Part of a small language model's weights.
Architecture: tied embeddings, attention and MLP in parallel.
Training: a variant of Adam for these matrices, 122M tokens, 7459 steps.
Each number is 50 + 15 x the weight over its row's rms, rounded and kept within 0 to 99. Layers, rows and columns count from 0. The size before them is the row's rms in percent of the matrix's.

# layer 3 MLP down (transposed), 320x128, rms 0.0775, rows 14-32, columns 0-127
106:42 40 53 64 45 29 67 59 48 56 69 49 44 08 58 66 52 31 61 34 47 67 34 58 68 36 46 46 20 53 68 70 56 51 68 44 48 56 37 34 67 57 72 70 31 39 15 36 62 45 34 55 50 65 38 77 43 44 50 44 56 29 39 43 54 48 30 60 85 52 55 76 38 61 57 66 48 48 62 54 55 79 62 50 67 56 40 40 73 05 42 51 30 46 47 60 32 58 60 25 30 42 42 44 56 39 72 37 49 58 59 55 74 38 40 35 16 63 70 43 66 34 70 66 61 44 25 57
102:41 64 57 37 47 76 68 14 41 35 54 59 42 53 69 37 40 52 44 47 87 62 40 53 56 36 43 69 58 46 81 31 47 64 86 34 93 40 32 43 59 61 53 44 62 74 41 55 44 46 72 58 73 20 39 53 33 26 53 47 73 45 61 77 52 47 53 41 59 24 41 22 72 58 58 43 56 43 70 74 54 47 41 38 49 19 53 38 53 49 49 63 56 47 60 32 35 54 53 59 24 55 47 22 55 49 55 73 64 29 40 28 32 42 49 40 31 73 61 47 33 56 55 35 64 40 44 47
099:55 72 56 65 64 54 38 45 56 31 39 18 40 62 67 35 60 54 57 49 66 43 35 36 38 48 81 46 57 47 47 86 59 64 70 76 53 44 42 50 79 71 48 24 58 40 40 72 70 51 34 35 42 45 60 49 30 48 24 65 62 48 62 68 75 34 53 37 55 54 52 48 50 25 36 49 54 55 28 56 57 36 47 22 39 59 62 34 38 62 65 69 89 60 34 37 51 41 54 51 60 56 27 40 52 53 45 50 21 23 78 55 56 58 19 47 33 51 28 26 59 39 44 39 33 82 33 54
103:67 62 45 54 57 48 59 59 38 35 59 54 63 39 36 64 48 65 57 59 71 32 55 72 28 49 37 69 17 25 60 43 00 67 23 22 27 50 55 31 41 52 48 44 44 56 38 24 71 50 61 47 40 62 37 45 49 55 46 58 36 41 55 74 48 62 43 88 76 42 61 74 44 39 50 45 14 42 68 49 47 51 29 58 35 33 75 52 49 31 40 51 28 76 49 47 58 45 64 40 47 61 50 72 56 71 42 57 55 66 67 55 38 44 27 61 51 40 80 63 59 38 53 62 38 55 48 52
101:41 57 66 39 33 40 42 67 36 35 74 38 43 20 48 65 51 37 35 61 49 56 45 38 63 19 45 51 59 58 41 68 68 52 49 54 88 55 40 58 49 61 41 35 61 54 33 27 42 18 55 47 66 51 62 54 44 50 70 76 33 58 42 81 46 58 32 48 44 52 48 44 44 38 68 40 47 51 51 15 51 44 70 60 68 58 37 51 33 55 48 59 87 77 70 52 53 56 63 40 65 19 57 08 65 59 35 60 66 33 57 52 49 48 31 75 42 64 59 39 32 34 55 47 85 15 61 58
089:43 62 51 05 36 30 49 44 34 57 26 54 56 69 30 03 50 48 35 60 70 42 39 60 54 79 42 25 38 54 44 70 38 60 52 56 72 52 36 68 45 44 55 44 57 69 47 36 43 39 62 72 64 65 49 61 62 50 63 60 29 48 57 49 52 67 30 64 74 35 40 60 52 28 49 54 06 44 61 50 43 43 47 47 45 48 56 54 32 48 40 32 32 50 48 52 39 49 65 54 70 56 48 39 48 58 45 61 36 76 40 49 67 54 35 78 81 39 28 56 39 58 80 70 67 93 58 46
107:34 57 63 52 59 37 50 42 66 67 59 27 36 57 40 43 34 61 47 31 60 70 57 70 25 24 61 41 39 16 57 37 35 57 47 38 55 81 61 73 48 50 84 60 38 46 47 27 20 42 51 41 53 61 16 48 67 41 41 52 64 84 59 60 37 76 51 18 35 24 44 46 38 56 45 70 56 55 49 50 45 15 54 62 31 61 44 65 63 63 58 51 55 76 42 43 76 61 39 46 44 68 37 72 38 55 40 69 48 51 45 51 36 42 63 23 45 36 49 49 55 47 83 43 75 65 72 46
101:41 60 72 36 40 57 65 63 57 43 38 51 32 49 61 46 44 60 45 53 35 51 49 62 55 63 66 52 69 65 72 53 54 42 36 27 64 49 59 25 38 60 99 52 22 55 31 67 57 63 66 57 47 30 62 53 41 66 49 45 53 30 71 46 33 44 38 60 30 53 15 54 52 59 70 52 53 58 23 41 42 66 15 45 55 45 87 75 25 70 29 61 43 54 38 44 46 55 36 52 53 51 28 63 66 34 50 39 55 71 20 65 62 33 36 38 38 37 52 73 50 46 58 69 26 36 84 34
096:29 45 46 49 53 48 62 43 68 39 67 42 38 48 29 25 44 46 61 55 50 30 76 69 55 24 30 36 53 38 59 62 62 64 51 53 57 74 72 53 43 69 35 55 28 44 18 45 60 23 52 49 51 58 69 35 79 68 70 67 41 70 34 38 54 85 23 59 50 48 61 36 47 62 28 55 58 33 35 52 51 36 35 60 46 82 59 45 68 42 38 27 46 42 30 28 75 56 74 27 59 42 33 80 40 45 43 45 72 61 48 54 65 54 56 37 66 41 36 37 78 54 37 77 52 39 73 45
097:51 47 39 56 36 62 84 53 17 34 57 61 42 43 42 39 16 35 49 25 76 54 64 56 46 73 46 42 80 80 39 53 61 56 67 50 54 68 27 44 47 59 42 63 24 47 36 51 51 30 24 22 58 63 68 61 59 47 66 62 82 49 33 40 76 62 41 45 58 37 53 64 43 46 55 45 47 53 42 53 33 43 63 20 70 67 71 45 34 36 79 41 45 57 53 31 51 58 31 66 61 59 77 73 51 58 39 18 35 77 68 66 46 67 31 43 35 52 37 46 47 58 49 23 54 43 47 43
098:52 65 52 42 50 63 63 56 69 51 61 58 69 60 59 39 45 60 57 71 43 36 51 48 36 29 65 42 45 51 49 62 72 45 71 65 79 40 52 50 50 46 32 37 30 29 71 31 51 52 58 48 55 45 33 56 64 64 38 44 49 59 46 54 23 47 52 40 70 64 69 44 43 10 55 62 65 51 80 41 14 71 60 45 16 40 27 68 54 66 63 34 50 43 58 35 37 61 38 53 51 31 60 09 34 84 16 47 38 45 58 41 52 41 77 43 60 58 60 83 48 53 46 42 76 35 61 21
097:75 40 38 67 30 36 68 48 60 47 41 42 69 58 68 25 50 83 56 58 49 28 40 49 51 76 51 50 43 22 25 29 66 37 53 44 48 34 32 34 25 61 91 49 23 65 44 63 42 69 58 58 44 79 44 38 22 45 60 28 39 58 78 59 63 49 63 57 48 45 54 33 38 55 43 55 38 56 24 54 38 40 65 31 54 47 58 65 68 37 47 66 68 63 54 51 48 72 29 67 73 62 39 25 53 47 35 65 43 45 55 50 64 52 40 27 44 53 72 39 02 61 47 38 66 53 42 54
100:37 40 47 43 73 75 55 88 35 45 51 58 64 44 47 68 75 61 20 40 35 51 50 38 28 12 28 31 27 34 42 47 51 59 68 32 41 31 28 63 68 42 48 51 35 50 65 41 41 56 71 37 57 69 55 60 53 43 70 70 57 43 35 35 50 52 56 54 71 59 42 35 91 65 67 47 27 63 59 67 53 38 45 47 54 44 65 52 57 88 41 47 29 56 47 21 46 51 48 62 27 39 79 43 56 49 55 58 57 47 18 56 71 41 59 43 39 46 43 65 22 40 57 61 46 49 82 63
106:35 43 36 35 58 32 51 33 82 52 27 51 42 16 45 36 40 45 38 49 50 46 57 78 69 43 22 45 34 47 12 35 26 57 27 51 80 83 68 44 24 55 51 60 73 59 62 39 67 48 54 64 77 37 59 76 52 56 31 76 34 39 56 55 73 69 34 45 63 59 32 48 58 45 58 53 42 47 50 50 51 35 72 62 22 57 64 57 60 17 37 45 73 57 52 36 41 62 36 49 30 53 48 47 33 50 47 46 75 53 34 51 36 58 65 66 50 60 52 54 64 71 72 62 51 45 80 44
105:53 53 46 30 51 42 25 53 66 29 47 55 45 37 53 68 68 36 39 58 45 40 48 42 10 66 35 46 39 53 38 59 63 66 41 25 54 63 55 44 67 30 27 57 57 47 75 52 70 38 63 81 41 52 62 64 16 44 76 35 50 58 39 39 46 27 51 35 32 36 48 69 54 36 41 68 29 45 70 25 71 54 53 51 40 36 40 52 67 65 57 44 27 37 50 61 26 35 61 74 47 40 54 68 53 70 47 56 55 75 54 80 71 56 74 63 60 74 35 23 61 65 26 55 17 33 54 64
101:47 45 70 62 31 66 23 49 29 58 49 39 41 51 55 39 53 32 24 55 68 26 58 44 61 58 51 32 83 46 39 42 51 41 32 67 31 36 36 66 57 63 24 70 62 35 69 68 51 67 53 49 72 25 47 67 61 32 50 29 74 56 55 43 70 50 57 70 66 60 49 59 78 36 52 22 54 62 54 44 48 57 58 55 52 52 54 20 37 38 58 34 58 43 56 56 72 25 59 35 46 39 43 00 68 59 63 61 40 26 62 39 51 42 63 73 42 20 57 55 51 43 51 72 48 43 78 64
107:47 66 61 33 51 40 46 42 65 69 52 53 42 43 38 47 55 76 62 35 31 38 63 77 72 60 43 37 67 14 27 51 45 70 49 40 35 42 32 54 46 45 47 60 57 41 42 62 53 40 38 45 62 24 39 42 54 48 50 68 45 23 12 74 85 17 36 36 77 55 50 57 29 64 34 45 58 66 62 45 53 62 37 43 41 82 26 38 80 53 66 59 48 55 32 37 41 29 50 78 31 49 40 62 60 38 66 64 48 39 48 46 57 71 30 56 66 82 40 27 67 51 56 56 47 63 43 74
100:46 41 67 50 49 40 54 63 58 56 63 64 64 44 60 20 12 70 72 28 30 34 47 16 41 51 51 29 33 67 36 51 40 47 32 44 40 32 62 49 57 51 38 57 37 71 34 56 72 53 75 47 67 48 67 56 54 43 57 12 56 62 68 60 51 59 24 25 41 47 33 58 64 52 43 54 38 47 66 75 60 38 45 69 42 48 47 64 46 84 77 30 32 48 26 16 46 71 54 61 76 44 55 25 37 40 43 40 67 55 49 62 54 28 47 49 66 44 49 55 63 64 50 44 53 86 28 37
098:48 29 26 60 40 69 46 41 54 59 67 72 44 66 29 48 38 56 35 61 50 42 75 50 57 26 58 54 53 60 59 59 36 26 23 55 37 53 38 49 47 36 84 62 20 40 50 66 44 58 63 62 65 52 39 58 38 59 41 62 40 48 49 55 51 26 62 54 56 49 18 36 42 67 27 68 50 53 58 39 39 44 45 41 80 37 77 47 61 59 38 19 90 71 30 60 30 49 78 41 64 57 36 52 29 30 63 47 67 48 49 50 76 49 38 59 54 50 44 55 98 38 39 47 35 78 36 63
# layer 3 MLP gate, 320x128, rms 0.0803, rows 15-32, columns 0-127
099:46 52 69 41 53 57 68 43 71 60 45 58 35 44 59 49 33 64 70 67 40 09 34 66 30 31 71 53 53 57 66 41 66 69 51 62 67 57 76 23 59 66 47 55 64 65 72 57 66 45 43 39 53 49 57 61 38 45 51 27 64 55 38 45 59 50 38 38 28 56 54 60 40 59 26 56 60 56 61 34 39 65 47 31 28 69 21 64 71 50 64 54 51 34 39 21 44 56 39 24 39 07 53 28 87 45 37 40 46 60 36 57 55 55 32 63 35 17 37 67 88 59 51 51 51 44 34 56
098:47 71 60 55 28 59 42 68 34 86 57 58 53 54 57 54 48 39 53 49 52 59 43 53 32 48 78 60 78 64 56 52 37 30 53 49 62 73 65 60 60 62 44 67 34 70 66 57 44 44 31 53 53 41 73 31 28 44 23 29 58 76 20 57 40 21 57 17 24 78 44 49 52 41 38 62 50 42 44 42 44 79 57 40 43 57 48 42 73 43 36 34 45 65 42 79 64 38 42 38 44 49 36 40 50 34 38 44 81 60 47 50 79 45 32 72 57 61 52 33 77 16 52 43 43 70 77 43
098:64 64 38 70 64 42 47 62 34 31 53 37 42 57 54 64 73 60 68 27 53 59 61 65 65 63 52 70 34 39 43 44 66 45 36 43 54 36 55 27 46 59 34 50 28 42 41 51 97 82 35 32 79 46 54 45 28 59 16 57 35 47 35 76 45 50 23 64 50 67 42 57 41 58 59 82 24 42 36 63 54 27 32 39 24 34 43 74 48 62 40 44 38 67 22 60 65 56 55 37 50 73 48 27 55 52 50 75 48 58 34 31 35 36 36 30 67 49 61 54 52 40 72 47 28 39 51 51
100:63 38 49 49 54 55 57 51 48 51 58 41 50 42 31 48 51 54 33 62 31 45 39 54 63 81 68 47 60 41 47 50 51 57 52 44 34 57 64 44 53 61 27 62 99 29 60 58 48 67 40 55 52 77 48 83 51 44 43 19 89 31 77 42 33 45 45 49 44 23 45 59 56 53 57 13 73 51 28 32 47 28 63 26 56 92 43 46 49 55 34 53 42 57 31 52 55 48 35 80 58 52 41 59 59 33 33 67 27 57 28 43 45 23 50 62 37 68 41 66 57 56 58 82 59 44 36 62
094:36 60 47 16 31 42 43 31 39 49 51 55 47 66 53 41 45 47 69 70 63 41 31 89 61 47 50 55 49 37 63 48 53 40 45 85 86 45 35 53 48 44 39 30 58 71 50 26 45 75 48 66 60 48 50 38 40 45 49 67 57 43 33 57 64 66 28 33 45 38 71 50 15 54 57 67 42 57 70 71 47 58 57 70 33 78 62 51 44 63 45 46 62 32 39 67 60 20 32 38 55 76 48 59 52 66 83 57 50 15 39 52 53 55 32 45 43 14 38 41 43 72 32 78 51 64 44 50
102:48 37 61 64 67 58 39 46 47 38 61 35 48 63 61 35 41 44 53 68 45 42 62 52 34 58 46 74 46 69 67 56 65 28 61 67 53 27 65 54 48 58 59 60 22 52 31 52 46 44 44 54 83 97 64 79 36 11 54 56 23 76 32 48 57 36 71 46 70 34 51 63 30 38 31 99 57 63 39 67 40 42 15 31 53 51 32 34 42 35 43 58 39 43 27 52 63 62 52 29 61 39 27 48 43 49 57 23 53 56 67 41 36 37 46 40 46 63 54 55 51 60 58 58 62 49 71 42
098:45 67 42 67 48 65 32 54 48 61 64 43 47 43 32 54 43 93 53 59 49 58 47 41 49 68 66 41 71 56 61 58 57 35 44 43 63 57 37 55 35 45 29 68 75 46 43 57 98 69 53 24 70 45 63 52 55 52 50 68 56 32 45 74 69 09 48 56 46 36 58 56 35 65 91 21 37 23 45 38 48 69 52 47 51 67 34 55 53 48 29 24 57 36 34 25 69 45 31 63 38 29 53 44 70 61 50 49 49 74 32 64 24 34 42 26 37 56 57 54 60 53 50 43 31 62 64 41
097:47 31 31 31 57 73 29 63 36 42 47 42 43 57 56 63 41 53 51 58 44 63 60 38 87 72 40 57 51 52 48 36 44 51 39 41 45 38 42 70 47 29 45 46 60 67 76 27 57 94 55 46 59 39 36 35 53 55 46 44 53 20 21 43 85 48 72 76 62 49 20 72 49 45 54 45 28 39 22 40 61 48 37 54 18 51 33 41 50 64 28 66 64 60 52 54 31 60 62 56 78 44 48 33 53 70 54 50 46 54 50 32 46 08 47 80 36 67 63 63 26 41 57 43 52 64 51 57
095:53 64 49 40 68 54 45 45 50 80 48 55 54 47 54 42 44 55 44 82 37 36 26 17 28 13 85 48 59 48 82 34 53 39 31 51 52 35 62 65 23 62 71 30 54 40 38 54 57 44 49 53 33 47 57 38 32 59 62 53 81 53 55 59 53 49 49 71 44 57 48 57 42 50 47 62 74 51 34 31 46 16 68 43 33 45 53 37 70 40 95 64 60 55 25 58 54 33 49 41 47 49 52 63 22 54 40 44 64 63 50 38 31 63 69 55 52 38 46 62 77 39 82 46 76 32 71 49
099:24 61 75 40 47 36 78 32 38 55 38 18 35 48 41 62 60 36 51 49 27 62 37 56 63 33 63 69 42 54 25 57 63 42 29 54 83 62 36 34 45 31 65 59 67 45 49 57 51 70 64 31 39 64 34 50 50 44 45 51 45 53 38 62 40 40 61 72 28 51 53 49 36 60 63 54 47 39 27 22 53 27 65 41 38 57 35 59 23 59 38 65 85 38 56 41 59 39 59 50 70 44 36 51 52 50 32 55 74 42 64 40 24 46 69 68 29 56 19 85 76 41 58 71 58 84 58 61
094:44 63 46 38 56 65 35 62 50 74 38 52 50 74 65 29 29 67 54 51 35 42 27 54 56 57 22 71 79 57 59 54 44 17 58 56 30 25 67 36 45 38 50 55 44 64 37 33 25 40 46 84 67 41 65 54 38 60 53 46 50 46 51 68 71 74 38 59 36 63 55 65 46 32 33 68 43 42 42 63 48 79 45 60 09 65 25 29 44 51 54 61 67 33 36 61 28 67 58 79 65 37 71 40 35 55 60 26 56 80 45 47 64 50 71 75 68 44 39 43 47 43 61 43 69 48 51 55
098:28 41 60 58 30 75 58 52 61 77 52 45 45 51 58 73 19 49 45 34 39 42 36 63 19 51 46 64 74 45 82 47 51 47 34 49 65 56 44 55 67 26 59 35 58 54 74 30 35 45 38 75 60 42 80 58 33 40 34 27 50 22 48 39 68 39 53 48 56 58 55 55 64 43 63 66 59 37 48 34 30 39 25 71 28 60 62 69 37 50 68 68 39 36 41 73 58 44 43 56 52 43 54 38 79 29 44 44 39 47 20 30 45 42 86 48 29 46 34 58 49 36 76 71 58 64 55 75
105:33 51 45 75 52 56 45 58 53 70 36 69 47 36 52 57 38 64 43 68 46 44 61 13 32 99 55 61 68 50 58 43 44 49 55 57 51 50 68 57 32 36 41 90 80 39 69 45 55 33 52 65 51 59 76 46 43 37 62 27 59 47 26 76 17 33 59 52 49 54 61 46 57 42 63 44 57 60 37 36 26 33 33 70 43 43 22 25 51 38 35 78 61 61 44 60 44 39 62 54 64 31 47 57 31 53 69 44 39 80 46 53 38 44 49 51 32 43 67 65 37 32 23 74 68 45 43 45
104:70 72 75 54 43 46 54 56 46 82 27 70 27 68 77 46 28 63 20 79 36 58 56 76 47 53 35 63 41 45 53 62 30 45 40 96 66 63 60 47 38 48 43 77 44 39 53 45 57 32 41 52 37 32 42 45 36 61 57 39 43 81 09 71 49 15 47 54 45 53 45 62 54 66 61 59 37 57 49 56 87 63 40 49 31 46 36 26 53 35 63 53 40 45 51 45 53 63 43 18 59 33 62 47 60 48 42 36 50 46 43 50 58 25 29 55 37 58 50 60 50 49 35 59 54 64 57 75
099:24 87 62 53 29 73 47 59 59 99 67 47 48 31 62 51 37 56 15 52 49 67 52 73 32 57 39 67 56 42 50 57 51 22 54 36 48 49 58 55 24 30 67 54 45 45 49 48 33 45 59 43 52 71 68 52 44 68 49 32 30 58 38 48 69 42 45 58 37 62 36 59 62 24 27 56 53 19 72 27 17 30 28 78 32 51 58 59 54 48 48 36 52 54 50 48 57 41 72 59 46 50 48 53 45 36 66 27 45 65 55 47 43 70 51 32 85 26 45 53 59 44 71 58 47 61 58 40
106:39 40 70 50 56 33 43 66 67 57 36 32 29 49 47 79 65 57 64 47 39 36 58 48 30 57 66 76 70 51 34 73 73 64 39 48 52 36 42 17 31 07 55 74 66 27 42 48 65 44 78 63 56 51 57 52 45 50 52 61 63 54 41 52 56 30 59 64 56 41 55 61 58 55 39 47 75 41 40 67 43 33 33 61 54 61 42 56 61 47 24 53 77 54 14 41 56 53 65 47 65 22 29 52 44 20 52 28 42 58 31 53 49 71 53 76 48 62 65 40 56 40 21 88 33 34 44 47
102:24 44 49 48 41 64 43 49 57 45 61 52 65 52 61 60 52 69 49 48 70 45 22 62 60 56 73 52 77 68 72 54 75 34 58 55 62 64 44 50 41 74 39 16 76 41 58 61 34 68 73 58 39 58 63 25 63 45 47 55 29 71 57 64 36 50 23 34 41 30 60 23 64 59 54 59 55 27 46 39 43 33 54 68 62 75 54 19 48 64 19 32 88 59 27 49 52 40 59 48 46 35 47 35 71 30 24 46 54 42 49 24 59 22 61 40 52 37 37 62 53 41 26 60 52 30 48 62
101:56 62 56 48 27 40 52 60 46 34 43 35 38 44 43 35 30 56 55 38 56 41 37 42 57 69 54 45 56 46 63 62 80 88 68 57 17 47 27 25 40 58 35 81 78 72 63 26 40 60 49 57 30 50 63 30 51 38 84 55 50 72 42 71 72 27 46 30 38 46 83 49 62 25 52 70 49 32 36 44 35 44 20 32 47 46 54 34 49 56 47 71 49 79 54 38 51 55 64 63 61 34 48 23 53 51 62 58 52 50 48 67 57 56 53 31 58 78 50 64 27 26 63 58 49 51 30 35
# layer 3 MLP up, 320x128, rms 0.0801, rows 15-32, columns 0-127
101:33 35 60 42 78 55 39 43 40 39 67 40 37 78 60 47 47 59 66 71 64 57 26 51 42 55 63 55 39 50 79 45 45 72 63 49 27 47 35 49 56 41 44 51 39 77 35 44 52 50 43 70 31 43 53 57 42 71 49 64 24 68 31 46 28 44 26 38 58 56 49 55 79 81 51 66 46 39 47 42 20 66 46 60 23 24 83 53 56 33 77 63 58 78 59 72 52 64 60 18 41 24 40 39 62 49 36 41 48 56 83 43 57 55 39 27 35 67 43 50 78 69 43 55 50 69 42 53
095:57 60 43 23 56 43 97 48 39 48 30 68 57 57 54 58 52 26 67 78 43 45 61 62 45 36 49 76 51 58 71 27 65 38 37 44 38 62 39 79 17 71 34 55 56 39 52 54 38 60 71 52 55 53 49 29 49 20 55 48 63 41 43 57 50 53 75 35 50 62 48 60 61 50 69 34 44 54 51 42 48 52 75 81 44 50 70 45 39 42 45 52 49 37 24 52 22 30 12 35 75 44 45 57 48 43 46 38 43 61 35 40 25 33 74 46 61 28 71 45 59 37 45 88 46 49 67 71
104:53 37 46 42 64 21 47 59 61 44 89 54 46 65 57 49 47 49 65 56 31 35 52 43 61 61 43 35 39 54 53 42 46 57 43 57 68 55 57 33 43 52 78 53 20 51 99 80 31 34 21 52 46 78 52 55 67 55 65 41 62 59 70 29 22 22 45 59 32 23 33 51 60 60 46 54 44 49 84 26 60 43 21 57 59 61 42 25 44 29 51 41 49 34 42 52 64 53 55 62 57 65 35 62 57 57 71 22 72 73 30 60 66 40 47 59 47 52 28 57 43 70 60 65 39 52 62 43
100:51 77 45 51 47 47 23 53 65 65 25 52 70 44 70 62 21 53 35 64 60 44 32 53 62 54 55 51 74 67 49 56 73 48 50 50 32 05 45 71 53 59 54 44 62 53 64 62 53 48 41 46 56 47 49 60 44 62 50 45 56 18 64 54 48 43 44 33 28 27 58 57 54 21 19 35 45 31 44 50 72 55 34 47 54 34 31 45 41 18 72 27 58 45 52 62 52 84 32 67 79 56 78 63 54 82 63 30 46 64 57 57 29 58 45 27 51 46 49 77 75 42 38 43 65 40 36 43
089:66 63 41 53 63 50 29 58 73 18 37 17 53 62 71 41 35 39 38 75 37 41 66 38 35 35 59 52 58 42 81 67 45 59 29 42 65 66 55 58 44 62 30 56 41 52 66 81 63 53 33 36 58 30 70 53 33 58 76 52 45 69 40 44 28 62 29 88 65 53 54 52 42 52 38 57 38 44 62 46 45 48 38 28 56 34 56 69 59 65 52 57 48 65 37 05 52 69 55 63 55 33 44 63 95 50 71 57 51 64 49 62 39 56 41 29 50 62 45 23 34 41 45 55 72 40 66 43
104:56 26 36 52 58 47 67 72 42 49 45 48 34 54 52 58 66 45 72 80 20 15 48 59 68 76 35 41 42 67 43 45 44 58 51 42 55 31 60 77 67 64 36 59 50 00 42 49 67 61 44 48 47 35 30 57 58 42 63 57 46 34 39 30 41 35 55 44 63 36 69 59 49 86 66 63 62 45 41 48 64 46 55 52 34 61 62 39 77 44 44 31 50 34 30 45 48 46 43 56 46 60 33 38 32 45 43 41 86 37 43 46 26 22 67 65 79 24 35 70 44 49 41 53 62 69 56 71
099:58 44 35 42 47 54 49 59 63 43 65 48 37 39 44 39 67 43 62 52 25 48 51 70 57 31 38 64 42 50 27 58 48 28 48 35 55 41 49 55 64 53 55 25 73 56 17 59 54 26 43 60 51 48 39 36 37 51 34 33 56 78 60 26 60 56 43 36 54 65 47 46 30 52 53 72 57 69 19 81 59 56 45 42 63 14 52 71 34 54 77 62 77 28 51 25 15 70 39 48 56 64 35 20 66 60 73 83 60 27 79 44 66 30 51 65 51 74 67 54 50 50 60 43 65 59 44 47
093:36 50 44 64 35 35 33 29 36 67 22 62 55 19 29 53 59 40 49 84 55 78 28 62 56 42 55 36 58 59 26 41 19 53 34 60 31 11 69 66 63 55 61 67 56 35 62 64 61 70 56 47 37 51 59 65 68 45 44 36 76 26 29 46 33 21 71 42 39 60 43 69 56 59 27 23 46 65 60 61 42 49 57 57 55 48 45 29 51 50 71 69 51 63 67 47 50 63 57 69 75 46 38 57 30 67 66 42 49 61 61 29 51 65 52 48 55 64 50 56 31 55 63 33 72 73 33 70
096:50 71 41 42 47 48 71 57 33 34 58 54 21 46 52 55 50 45 55 49 45 44 64 82 41 36 56 52 19 59 76 32 53 00 57 83 37 49 76 67 62 57 31 54 25 41 27 55 69 37 61 61 50 36 65 32 50 40 59 40 68 41 60 55 52 45 61 50 48 40 39 29 41 70 67 59 45 45 66 50 51 56 34 59 27 37 54 74 31 33 53 37 40 33 37 50 42 33 43 26 61 68 85 67 44 63 32 51 62 47 30 45 50 17 72 57 34 40 42 81 47 47 78 44 48 61 62 48
099:71 55 27 68 35 39 30 50 27 53 58 50 49 59 67 51 46 55 58 57 55 55 72 60 45 51 48 76 72 40 47 51 29 67 58 55 58 65 67 55 41 47 36 46 19 78 54 64 47 45 51 62 62 42 37 52 64 69 35 66 20 78 40 22 48 32 19 33 76 36 46 32 37 49 28 27 39 56 75 79 80 78 43 47 28 52 56 36 42 50 52 32 52 32 47 39 58 30 35 47 50 64 46 55 60 36 41 56 38 40 76 64 72 45 29 48 32 84 75 32 52 67 36 42 54 38 43 73
091:48 22 59 63 43 39 87 21 86 33 56 58 57 70 49 40 61 41 80 41 47 28 38 29 26 52 41 56 40 67 52 71 59 94 66 22 45 60 49 35 41 51 62 40 55 52 62 52 31 62 47 72 51 31 66 50 47 50 57 46 50 86 84 45 65 51 86 41 45 64 61 52 40 59 34 58 69 51 41 29 42 29 53 64 45 58 34 51 53 43 77 22 20 68 36 42 53 53 40 33 38 50 47 59 35 49 39 48 37 44 58 39 39 52 56 61 38 52 52 61 49 41 35 74 20 59 47 43
095:37 70 55 52 46 58 43 50 54 49 69 82 37 49 38 72 61 66 31 46 65 63 68 43 47 80 25 26 65 36 27 51 35 75 45 57 44 61 42 29 84 47 37 57 44 35 17 39 40 34 39 55 33 74 59 54 57 76 54 66 16 64 25 21 52 44 30 70 42 62 58 57 56 43 47 26 55 46 54 48 28 34 57 58 34 64 76 39 52 55 65 60 45 44 79 52 80 52 77 56 53 42 51 52 26 61 48 82 40 41 60 47 49 21 38 34 36 50 43 55 40 55 52 37 69 36 62 47
110:60 66 49 62 31 50 51 65 34 42 48 49 52 17 42 82 67 37 56 67 63 64 65 37 44 44 28 57 39 43 34 46 29 78 59 61 25 34 56 51 58 25 50 47 68 31 20 53 45 46 77 72 51 44 45 63 21 63 70 45 52 32 33 59 56 37 75 69 73 60 55 76 58 35 40 34 69 72 37 48 55 58 51 57 50 63 48 62 53 35 56 34 44 32 69 55 49 43 86 62 54 73 66 45 24 40 47 79 20 35 70 64 44 49 47 37 32 62 48 28 57 63 53 30 28 35 35 51
103:47 46 56 34 58 31 51 56 60 58 43 60 37 55 60 51 43 50 43 41 61 74 35 62 64 41 72 46 69 45 41 28 50 52 30 53 14 56 21 50 36 68 45 26 66 57 27 56 81 39 48 29 61 34 58 09 62 79 55 52 61 63 51 43 55 74 37 74 66 62 77 65 26 28 46 38 62 41 38 83 47 79 58 25 44 75 39 50 54 51 47 64 30 61 60 17 56 65 50 59 42 51 44 44 48 34 61 47 40 50 56 43 51 40 27 59 53 49 71 43 48 33 59 84 62 33 19 38
094:65 56 48 45 55 67 67 40 35 59 38 47 41 52 53 36 20 55 75 73 57 35 24 77 72 46 40 56 42 44 59 62 59 56 39 35 79 62 38 24 36 39 76 34 56 60 51 62 51 66 29 36 61 35 32 21 56 59 33 71 54 25 34 74 22 56 74 45 56 76 58 56 51 24 20 52 59 54 38 63 36 75 52 51 42 22 45 27 46 37 51 70 62 52 39 75 53 68 33 30 52 53 40 67 32 45 90 48 32 43 51 59 47 56 47 42 53 72 59 31 60 52 39 41 36 56 30 47
118:36 31 49 39 35 44 73 55 78 69 41 55 37 59 47 40 47 43 60 37 31 54 39 61 57 66 37 23 20 68 18 49 57 76 60 43 53 82 34 48 42 25 55 52 27 63 87 48 43 80 57 65 09 43 53 55 58 70 49 32 67 46 40 78 59 46 37 24 43 71 47 65 60 66 28 54 41 42 71 62 51 74 36 51 67 60 58 49 62 40 63 51 44 69 37 39 60 42 31 49 47 43 39 55 34 60 35 64 67 46 30 44 68 48 50 66 58 60 20 51 54 43 40 14 54 70 52 40
100:37 61 45 21 41 46 55 46 36 24 61 64 57 39 39 69 33 57 60 56 16 41 65 37 64 41 50 62 42 54 41 50 34 44 68 49 53 33 37 67 74 34 23 26 51 28 36 49 69 39 44 57 34 70 43 57 50 55 33 33 64 57 51 36 64 76 33 52 49 52 67 46 25 56 36 70 53 63 43 60 27 61 57 61 33 18 42 63 46 72 43 55 52 89 70 51 37 58 84 54 49 39 81 46 65 56 67 59 27 48 49 56 67 45 64 56 52 28 42 46 27 37 87 35 76 62 47 27
097:32 38 49 54 44 49 43 24 40 58 31 64 49 61 61 11 46 56 49 52 39 57 45 57 14 28 38 46 60 46 80 60 53 39 57 63 42 47 77 53 33 40 69 57 82 62 60 57 46 32 55 62 54 37 23 43 50 46 14 53 48 56 45 53 90 56 35 30 68 53 71 64 24 60 37 43 55 45 50 61 42 57 31 74 66 52 50 55 44 47 58 74 22 47 42 41 50 49 15 46 48 46 47 44 64 89 69 58 55 50 56 62 55 62 58 29 66 39 76 66 39 30 69 47 39 76 40 75